config.toml
num_hidden_layers = 19
hidden_size = 192
num_attention_heads = 6
num_key_value_heads = 6
head_dim = 32
intermediate_size = 768
vocab_size = 4096
hidden_act = "quick_gelu"
norm = "rmsnorm"
norm_place = "pre"
norm_eps = 1e-06
positions = "rope"
rope_theta = 1020.0
rope_fraction = 0.5
qk_norm = true
attn_scale = 0.186
bias = "none"
tie_word_embeddings = "early"
parallel_block = false
extras = ["local attention windows", "hashed n-gram embeddings", "a smear gate", "an embedding shortcut", "skips across layers", "LayerScale"]
init = "orth"
init_std_qkv = 0.0678
init_std_o = 0.0678
init_std_up = 0.0678
init_std_down = 0.0
optimizer = "muon"
learning_rate = 0.00723
lr_mult_o = 1.52
beta1 = 0.95
lr_head = 0.00785
warmup_steps = 107
schedule = "wsd"
decay_fraction = 0.945
decay_shape = "linear"
final_lr_fraction = 0.0
batch_tokens = [16384, 32768, 49152]
max_seq_len = 512
doc_mask = true
train_tokens = 325700000
max_steps = 9961
dataset = "wikipedia_en"
Each number is 128 + 24 x the weight over the matrix's rms, rounded and kept within 0 to 255. Layers, rows and columns count from 0. Numbers have three digits each.

# layer 7 attention query, 192x192, rms 0.193, rows 36-52, columns 0-191
104133145102108155106140144131131116146104137143167135110149105114114137136126100122130130156132140150113113124107119106154135120122144136112127134118128111135151104129135142128124135137126117123144125129139117149130112096132140164110129124134122111131147136111148113104151114153155110126116133158149125129115132153138128135113140109117100177129135158162125115144129140128133115111145127112143144127130106152130149120122129110145107135125142127137146128140137123137124120148121128131114105128126136145122154127102123109122136168111117093102127126121102124098144112137128118140
141119119117119110105104157122138104150096123143149145121118129130142121118150116112131139113099119131146122131127112140140124148121145119153117133128131189112108129122134141141122128144141135118103131126087107173151108126135110162115153147152127112150140105129121122124140112146112105133145116178129135131147123154132133143116138129116158150131128166156113112116131149127107113108142134122144162132123129133125141102126146125134125136142111103133158123151140125166121111137103129104109099138131141134132131135113123112122102147141140142126123119114093149107135098115132139124
130141179113117128104127122121123136107130156124106117143112117139140118128119111173124149179103132137145126144132129139147146151142144117112168095139136141143133155143117106160129155110145119128086141126116145163154120153121114097124144113149141124102108109114124139129158120135161134142102142118127134126140146112133154116087150134141139147135122150121168121145098116096100138148126092119149090094122119127097145120104127120110129158138112148106175144133143137123145131164170143134131132107124138104141105080133082140132146108099128131118124128076142123126148148111111146117
118136101133148127143128135112092137126117128124151123145131111139142126154144166105128130108146175125149117108113122143123099143152128139129118150145113135132110115113134136105117103142134116151143119128131103117130105130189131125152135113122125128153123123154101147132140116102130124096133171135126136087059129136126102136160124146123118108087102129167122156123137111112144161107130150112119115135134124159157086134159109150135141145118110146125124134144089101126133139106127127095149113136116152139124143092140130116150139124139120113139094136130104118122101140125147137129
128156117105131144154123148150118108096104163163095117185133141153135133113140123122108152168111159136142097124119147155150164134151161120114161115132148130145134159125114119125112143143108112129138124104111140121148135169147137100142150112123142122087112114145118142133131087114157111132118144080144108133106155139131095123119134097142125139097068158119145140132116107104093163128138134108120090091112114142116112108152111130108132149131111177133143147123127104107128136147116126105141123129111128090153102104133097136141107119113137131166116148081157130133132176138139155128
133110095123133134133174113113157142161117120109164144131096127088114127162130133108128121092133133132150144113100110114112065134141107156143108151144123133124088089101118142115092064147134134162142159160150086136127116105157146165132137127112122098165133112145126135135127097099116150111131127172137168092104115142130122116168116133102121101100142114133141146111143129121143122115148169127117155147157108152172128131146164132132113117082127116109098142177089129153130134088123102132109108100159161141134121134114133141126141133143120130125154107192118153139127123104169099165
121123132131117141154100158145153133085089126176161116125124179123154113126144119147127101069103083156131132102121123101142124130118170136143139098148112154120141112172144086131130155151101087140119107129112123129156151135126162131170158161092165185125115111126113128144164098080128141133138142096169129138146156117168090155106165127171136156114186138096113128153114142167076147135137138100137124115135111164119126146104106151113126113119165117126106115124130102141111118134094126100139161104126123132153109103154154124103145118175127130101128114054126138130175124143134124120
104119151162189127140145144104152087114120134101145102155125147142159111139126161114114142114146137150170098167122183141130090137127125126096091086148120127147106152155116109150141088091142154101132093106123174115133162135138083094124139158124142092127141096110160145119104139145113091120146121127113135120096151084133095091105142118106120124099125208098119129071134092100112144114128101113122070088103117122118081129110147158179141165138133146148173118112133099159137128137140178138141182172179130141122096132109138146138108134167163154102168129110124106141103129126132132111
127091177198126100130079108143098125095128123139141103143157106156119160036071139086168107115152109098187118086128120125118138111147124165109115103104117189083150164134110111145132175139126154174132142094128091101138167137177123083106132163153091108156131100137183168150106137121132112143148127123092078102090046083108119111140137135127146137146144098139130162096147113118169140164174094135117121128135145133128136167140116203159090164135116133091110123103167134192148135137110102116126168144189113100078165098163139045106086155161117122137152160135146143136099129075109165146
118118121145149112138089144140072096091150133166137165122135196113116154152110141114110112061149164167097146109142082136126175081075172166121076122155137136124128176091109125096137165094128143147093146148133157126130150123151135145102114134075148107150077112152123162124149111107167111169108132090115159155115154118112137156101128123156149154114094134155140114148122160124088127147115135116126094122130083150131170170147152123142153112140128173117175192132132161074158115120105067107127131120096102094117109119156147127152169142109121089113161138164107111100147166111129132121
109128115133108156152109112129136102121156107139094158094109075096117100121137136094135144143059125129110153093162134123099144135158109124098140137127120119091183134132124104115169124098141075125095095149107108142127120089141100141122094111152159202101080102171133133105139117123093097128134095123129149104122169148124123132132114178121132160172158122117147150113153123115126127102173114170074094083176112146146113111118139137087129124137142117162075149169136114168174136148172113107108119158144045123159152106101115135120138115128150103114151110113127177104109157128146175109
107086135076153167123156170150119141115129121123113121128173125112143205098087091148113118148130117089121154143094131130137105140154145122181129101138132132139121109118126149136087151123149092147114150111108160100174101230108130117128145152176145123159122152144108126147115160105153086118185147190106119106112138158165138141128153130112145129118120142149101128144123161158139088126104099096125145121150141109166192156122146100137134100156174128150094103159165095119167088131105130140141093114142139136132133111068129121130145167055135082137149130117178168121106162131126110080
079115128113111140135121117126122157145161149100129099119115134129131116118123118155133083081125136202085110073120128138164135143154125098118121165114143169107103106158113180137144145110172161105152131122161105121142122147096143139110116099126176175126092096127146150150171070098115091155132142138123148092114175172122105132084162042125117149093084128144156128153126163122101120109155189085103135162095153159124161064156154115129114089139167140130096125125111166123158068077128101121105132115116089100115174162127164149140102163168193126161156078118100180135159084136104086120
155135105087115135127117148147182134113113124156159155093123102091146062131138115151152081150153156144176148095087150136155098062145166112122095109178092138152121108156136166074121135095145101141134173170119129196174068090107140159132127140055129106147160165134098077112159120160140068113134158078134155119156103133159141151158138166065144143120089144126125134105103102123115126117133105098134158129137152127145103113130132059161146091115085106157143116140106145110171160137100140118129123110133087159186189146124113108083170095114156105144130099160144119110135099097137149120
140120125139144123121069168165123087096089100108184121132142104163092120092130134169146101112128125106149194151102152144100127150110142120096070129114149129203103126134153136152115121109133129172121141146115119134109121126103115125127074099152144130131128174124116107079084133131188160135187121164105157115095172196152085119111146173102094136155126162076162109149121151174119174152185146119098148142158131107208160146108155166143168079133138078145134108158101142094135129120083118114095079122110131076163154115135113118181141164211138164096143134132107168114146138160146117086
169114120129163116155126124149166094150175121145117101115133126155163174185166154123158132111144145132126146134115130171083151144107032138132138090180159139126163164182120144080107151133139085136174165134160160166127149117102179122132133135127138157153139147132169137172140122111174135126158141117148173139159075102131101133146146158117107135143145145120129096119116134159120136154096126122171121141148112149124134164099152151113162133099111083100149144125105119110178109151125145079132082128055159131167130061170164158115126062169156124154133129122124128101134150117101104128
110122144155150141162126165143074095166121118167146140163135105123122117155104120108134141170142148107116183148165133065110149116143088126129146133102178141149114131146202116079141101131108174137135168157128155142139147165197094144109095140126126129122106163103119134173184119158120170121128110057123097159151156148111100165158106115147124178074089087113144141098170167104132068181127121107174121124180159142187117086097131095146143180115133127127163083115120065158152127142120143079096165085129166146120104118137125123110118115112119134076094124155103137158123147149127142189
# layer 7 attention key, 192x192, rms 0.187, rows 36-52, columns 0-191
135140100169122084124126135120129147097129128110137141144130150133105131137134109129126112097126116112125168143119141158124129126137113118141151108136126119117142125111132113139161133117143148146126146115135118095094120138126131127111136127136113109122123136146123135146125154129114160113138115113129115150115133108106146105161118123113136114125142096117150144118130118149138129143120121122146131152128151121133130133158144143115140156117108112104128131122118109108127125118132136138134139141140101136118126152140110122131107100128147115138126137158132100125114117121132122122
127124141129143103120120097114123121122135138128140126124170159134142114105097104117125109131150132148114145124127123125135114104124145117133138138148119111148151123149129113160158126106112100128143133129141127097124142126127126121132118098136123128106101144129146129137138097119144114103104141132144136147112140115120129128143117119132114129109129102117139138124093120135140134133117120110125113116148132107134127122123129139139128125124141162130125129116138114115144110101156135144104137120123122129119132113138132153139121133134122110136131120130131116128113135138135116109
113108134085125170147121141140174133141125115137105137120127126111101158121125145140125124081107122124113105129137107122115160116118143112128120122106126138135163148140137120121097128112127130106128138126126165165133081157126137117121093131131129136129138153157141134113094122166138112108134113129168095101147112135139093122136102139100123108132123134114122087104115127162127110121156167125128134095121146149116133108121143124129127099129159121129110137119117142115119120130119137159139126119117098110146154111125159131136144100096126152155160143170170153121139134155122139120
132125135125136120125120123143144138114118177136131142136090148136125137129116101151142130148104109137152130131139124137133139148135121128124125127146128135138123130136121134134152141130116118165112132139116132121146142127139130127136139136135141135137111116133129122136156131153130135154130124128117156163139150120121141134101130138162134144139117126121156134135125120133112125146101093119154121141137128119101132121113127121115139160129134124110149121106129137121144124132171132121116147118124139142118119156119108117131102135121146131125117090116117154114105120126119137107
093136138122138181132128148145134096106102138135093143111106138153112140133128140125133129102090137112133099162139120110104155127119135092117126112138110137142128172143125125121114147113156123105139126122115160135136098132110139109141097138137148170101111122131126142103087132161152133116132111124138086122158127142149118137111101125134137107111115105129151086137135104172109120143142141144120089108118149125099118146136124138105139091166121147111111158125145161128110110125132120160129131107082101138171112123130151128131147112134130178125123113140143161124131147148104161128
163143135142155070127147112133116120122111153165138121149141150156128137100123085116110121173141141116142162130108150124159127139124133158148142119142154128131108098100120138155172152156140105158114125106135090108109145127122149148130167134133120122134147115131127141148143111119114136159121122108105143158128163105126141127144126114151135139147131128136114171141114133114141124128078113125138156158136119129121147130136111106112142174115103113145134120123132108124112143137126117098112143152143129119103120142143127126140067152132145094104125130093118130114090103115142100100
151103123082120144158114102123115167096112105119131103139101125091132115160156122174135155114144137106075133092170109140101142105135144119106130142125119132121156149143146124103074153121093132101164128132051104161128104142127126127113160123110145131093116104151124104172129109088135146107127117104136106088101117148147130104124134144127111127124137077153122103143126151165128133131150143123127187138162125171143136142107140137079107099082154116096103123143113108096152119160120107139192141097103140102124157107106075120136163062103135106158120166151138145135162140143141144144
099150180119150118133146101135173112098142124158146129143109123109133122148130171112144136020092117105148154150115109117129127144162117132107119129146122169132122191153102127105117110105109128126142123143118142123160137130102112054156152163110145120157124126119144154123103126140116120125128108125133128104115130121145104123089123141086128119102140191084129086129153114135115160124175101154119140092118120108129083147115122187168129134089117120127103168115176138117136122118149130102132164114128131145123120116149120143127126146175147178111123107108117134153130119161138154146
142114168173140129115096108143131155112096138110117115131109075131126169052116177120146142107180107095182134122143083146094098144187136133128137102134092168118150141157125110126140160124113156115153111099134107120139087129138116072087148155136092109127101104122173152141147141129128141134154129084116076087116096079153145114119125114131115141144151093155128125108178141136178142141153104147130155110168165156142145120155099186146134138105116115081092075090171104189135090143124163116154157103207127127065192130176090047107082147133137116131155156152162150172100106101098153118
117116164101168113169079123168097126096139128195129141093109182120110164115152141165110099043140128099115164124177057126114149073139184167098074098180104115145146195077147135111127182091137173187129138120114161158118081126149114086116123185134154080120056126156168124111086098123149194141133119093126108109052116135118165111108118116118142153088122084176107016142115162180065128111187124158111118140172078157101179111183158140144108121126144133114161130133108128092128078098107098100152129122115091122078140120174125096164136140084140055085171102175125113110135133130091161084
152108133156121137146112116106150103127129112118088169108123070119133052128126084059176134135080169144120124110173160128103130123125092178103176175065105163105159124095138089115179166108139101159101105120126103130101163068124090136097118153125141212102088116139174131129120114136091138137138133104146161122137127141086161100098131165119084111164124109128169179079126139165154089111112094168107075115146096125164106136129111120103092098146135138151091165090160087162176173154113111097098104153148059133181139142109136154123120147120139118097162135125123162115127155136173157133
102073124112103145135141166170134111139114135112110122101180145123169174081061078110114118208124103098145163151116151109110120140121116138155112089114092138135128130128118150153119147107105087154054136147134126117138118188106131120129183142175143124166114153142108165133112162093165102119190132173116134122138126152171138174115154125113153146157135148137112146092116161106139114087087087068153098152158113118137169147110139135122145080147143104127142107147155070120155096121133109165112127110147115133118103116080138118117131119098148093123125130121165152117112136129105115093
105111171098145120124095113104093168138164154148181126107091169128111114128119107128103080090129120200130132103140171119156162113107172130119117133094128168088114129143098146126127171090159183140135131122140085131148173139121098092124147103148142172121116106099181159145185081078152106173108140143118109102139150177104149147137118097108129158076099154152111147135107173108118147104133130119086151166106142126127169090138118151133107122135134145068121187113106139102108099081131083095106144130133131097108146141106159133119098171127186108159152061118128157098118122115108111156
138110111113136097130120163122174116123149148126181141120133106132214118141133105175138068163166119140197140090110184128179102065128190097119113087139134117160109128152121150092141155109125098106109141169110132156148116092146127160138147159064139109144150146137137101130159145112136090120148143101123148154135125138140142109160146174116178135137102140138116168104134092103112167105151123148109150129142170118107110126096123073143132108146083097154183131128107137139182202151091124098152096151124073124181104120133131142107147116139142114102157151156155106101104110119115136122
117085119155121129108075157149107108113091120138187124132132126118087117093135096158122093142140117100119150160093146146065124150110172127081057106137134100173100111163166111130134166084182153130070093140128154121098105137121122127123099099142124129130103137105134155100193137118174131140185119125120147147118183154133081095134133192140115158124147142120116111133163125118100182130188141057117131122140112100201179128131133153133178094154146086119150082111110115097107098143064167129089127145124119110114158124138081140146096134180148148105147131139107177107152126153104116123
155133131124156145124124141117171124158133131172104132100124144118146185195157138136103114156162149126126176131132118157091137131091072126090145084117150120129144168182142163099120148109147118103171126115164138189120099115119175109080142152120115132186124165127225141180167134111143172128186128106162115119103127091124088114161121107086070148145099145164133092123111148137136119111079111136176166108170099144129152141122157179094145071128149129091127100113082065121154111171105133098175146135100146102092170061137117162106099058139183078160110131128128094087137147138102134056
081124153197109132130141170167075098147123145160180106144157107149099085148074151104159120229114109077192165143152127069137145105091055099134137091112159112160103115144152096138134109140108130162111154139118142114124163131169102130113102128098131134116129194124089128138134107116120146116109112063158112165137151145092135140123079100140138160100101126095151199099175164090122110158102145144150151162213182115123110100142155127119141162113149118121161129105127095168163148110118120092074153102112150135154100117137146145095142167119122140077120101113113107117130132135139123135